config = dict(
    n_layer=15,
    d_model=64,
    n_head=2,
    n_kv_head=2,
    head_dim=32,
    d_mlp=256,
    vocab_size=1213,
    activation='gelu',
    norm='rmsnorm',
    norm_place='pre',
    norm_eps=1e-06,
    positions='rope',
    rope_base=10000.0,
    rope_fraction=1.0,
    qk_norm=True,
    attn_scale=0.222,
    bias='none',
    tie_embeddings=False,
    parallel_block=False,
    extras=['local attention windows', 'value embeddings', 'hashed n-gram embeddings', 'learned residual scales', 'skips across layers', 'capped logits'],
    init='uniform',
    init_std_qkv=0.0736,
    init_std_o=0.0,
    init_std_up=0.0736,
    init_std_down=0.0,
    optimizer='adamw',
    lr=0.0046,
    beta1=0.9,
    beta2=0.99,
    weight_decay=0.04,
    lr_head=0.007,
    warmup_steps=239,
    schedule='wsd',
    decay_fraction=0.313,
    decay_shape='sqrt',
    final_lr_fraction=0.0,
    batch_tokens=16384,
    seq_len=256,
    doc_mask=True,
    train_tokens=119600000,
    steps=7300,
    dataset='wikipedia_en',
)
Each number is 128 + 24 x the weight over the matrix's rms, rounded and kept within 0 to 255. Layers, rows and columns count from 0. Numbers have three digits each.

# layer 8 MLP down, 64x256, rms 0.278, rows 0-63, columns 224-255
128106103140122132124144166124149125138152113122089162144124130104127115104093116173111128112134
175133149184099099114147127137154131120143120127127157125126080137117122155097138132109139090090
116149120083117128132116136103114141078111095124100193110079130110128200094135143123143124124163
117118178079104138118106095151165138096159153151118122110097155137133160078149126129128109135149
119120123148201159120115078099119113137127120161096142132124160124134115150134087106140116142120
154154096094117099137150138151128158137104138117113138146127138150113114201116089150158113133134
118132129116154135158121119105170139096111143119151133098130132131095144165121110102116155140138
105118101117157123116120065133151127148127102096131098100107158151125129130095135100080073113133
106100112112101153134143167091146140130112147144118119120133170091083103120121113148108143111150
159165153141113122132130121138134146134141124070135139132105108128083129118111140113115106113145
133140132139095124139120122141141124085133073109137124127122133109116113131180110133141126151126
119147096130089088123155102126148110105107085169148124136138122152136154141152135134130130100162
151094124148126160149121101114136150123144116101129125126152176093094129128129111140131135103110
147128094113143213110150108109118090131142146093166122168154118152174135142078114073065121140075
094120166089104136147153073117170145101165139123110138119135122124137082117124116110128138138107
109131130109156164066132121152104096105136138102152155151145146132115162090118162160101125132141
117121118117125119140142125123162165147112109135140137137128147112105133130100109124120137121174
153119132127147120149105112156125102140093146120119165156093103132109082166139164108144138082105
158133119119119130139153127125112159137144136109135115147101132121124128079084137114118130139148
137136124135152130101144114110140119142187129147140132113115107111116059126157097111116141115145
154097112112094101149126127081124141117098141138161143071098138095160115130146110122158120090108
128105170153146096113163083133123110138087138087187122105153146109136154187133151130125120106147
133118107128151133117124115112140109090145143133169116106106116149142093094117128135104109144125
145142076087137109122130122125175127100149103120109139146139117099084143121098132140107122113174
147125152167122099129138115118161167112151157150100117104124114080118069131175154128137147140110
132178094157167131137113140142121152161135160129165163156118114143112109081134160171140205185111
125117126099145093101131137121087151158155180146145145163128106088151124137149076133146091115144
120112092158174158093071128096143172146092146107113123149112105153130101160116155123143106132126
099130149125125135117089147111114145116114124150125103134129136102112148119147147112125120133086
131145103166107131142129173120167137112109149133111095090149181147136099132146087126143119114129
118155152122130129102113139149100111152110143130172143130107124119097162129133111112094117159108
142123093149125102161160170152095139094121089153132129080103106136094107113108161151143103123118
147131146159120128103113167155116153108107109110122146095155124111134142160148126149151160104096
122121093099119138111126086134144103102126115184143108142124179112112139141180153126144143119110
126134170145096079117166111114122169095136124153144120162101100114117144106103112119154137087146
116134124099111116119161091118108167134166109151101104107129107064120133173130093127129111113122
131131166146108108126157094136143121066165111181178140079080087108154130132125150155148121084132
155098132125128160144145146120136110101146085119145172124134161132134111182125162112127099110130
155117095107144132111110116115125135093143160119188119108096105114138111135151132104109127108150
098089130133079129115119174117161141128123074104127168110129150194148116143153103079139110129156
116111134137125126176125102140120131111141128116130095098104114144127146144111179152118165136116
078136111132159095093128127123132164127084105168125128130175134126169116044123155144142154128115
114107126112161167107147139152100157188157096147110088136188148099150138123133119113160119161115
117141116170114115138138107144145106116094113121176128133141104156131126125084123119132166115096
178141085080137152196115087153133163136108108127087126084112163119133112140128117069145132128170
124119156139123119113131136131126116193120095140130149150116130128139131154126125086127089111060
129128146110118112160142204113158153123099128153141171144060143127127123107134126132127146134154
101159097164107135138166154095084131145120145114122122123100146166173114141148098128117124153124
143127117161131114121144115193112144114129095183107156157151093086118094135103102128120144092121
103160156148100144131149148132118133110110121141129137110124122103180118130141124102108122091124
152112168071085142138118137109157093095117124111110097114190142122119145123097161121127157118157
099119113123149144141144111137145123158128092140102111134100109103119173092120061102132138098126
110131156132142160119125094106129121124165172154150163100122142107117153130125090146139150128130
097143085112143115133147166120085132143103146157103117146124145167163165159118109141127102158139
140160108168140112117088131115144155146143158084156133160114092144151184126063157138152136123121
131119121124150122102111126130117144139136166140126115128129097113106147119113122130117127088124
105111128159128106139111123155139118136117126117137090111155134126172152105093132092142110139127
085111124114117156144120161053135089154107147119132083092116120122092159124112140134128137144112
146105126176120100096166092131095124185164097117131126107080084139128118104113093149138115112159
137085156106083136148147131126087089119117130139167116109135139097189122132114105152096138114144
167135087142078174110137122132139130104144127100140115118183134119088094149135147103134106143117
115137122126122137128089115103116148144158142128132140113162143135123109066141105155179114164117
155142089176130125091127137103106061159134115128116131137110105132148135158154098132153093114107
146171118098156110184153128172112134121121118160071099150118102142133095120107109122128130132166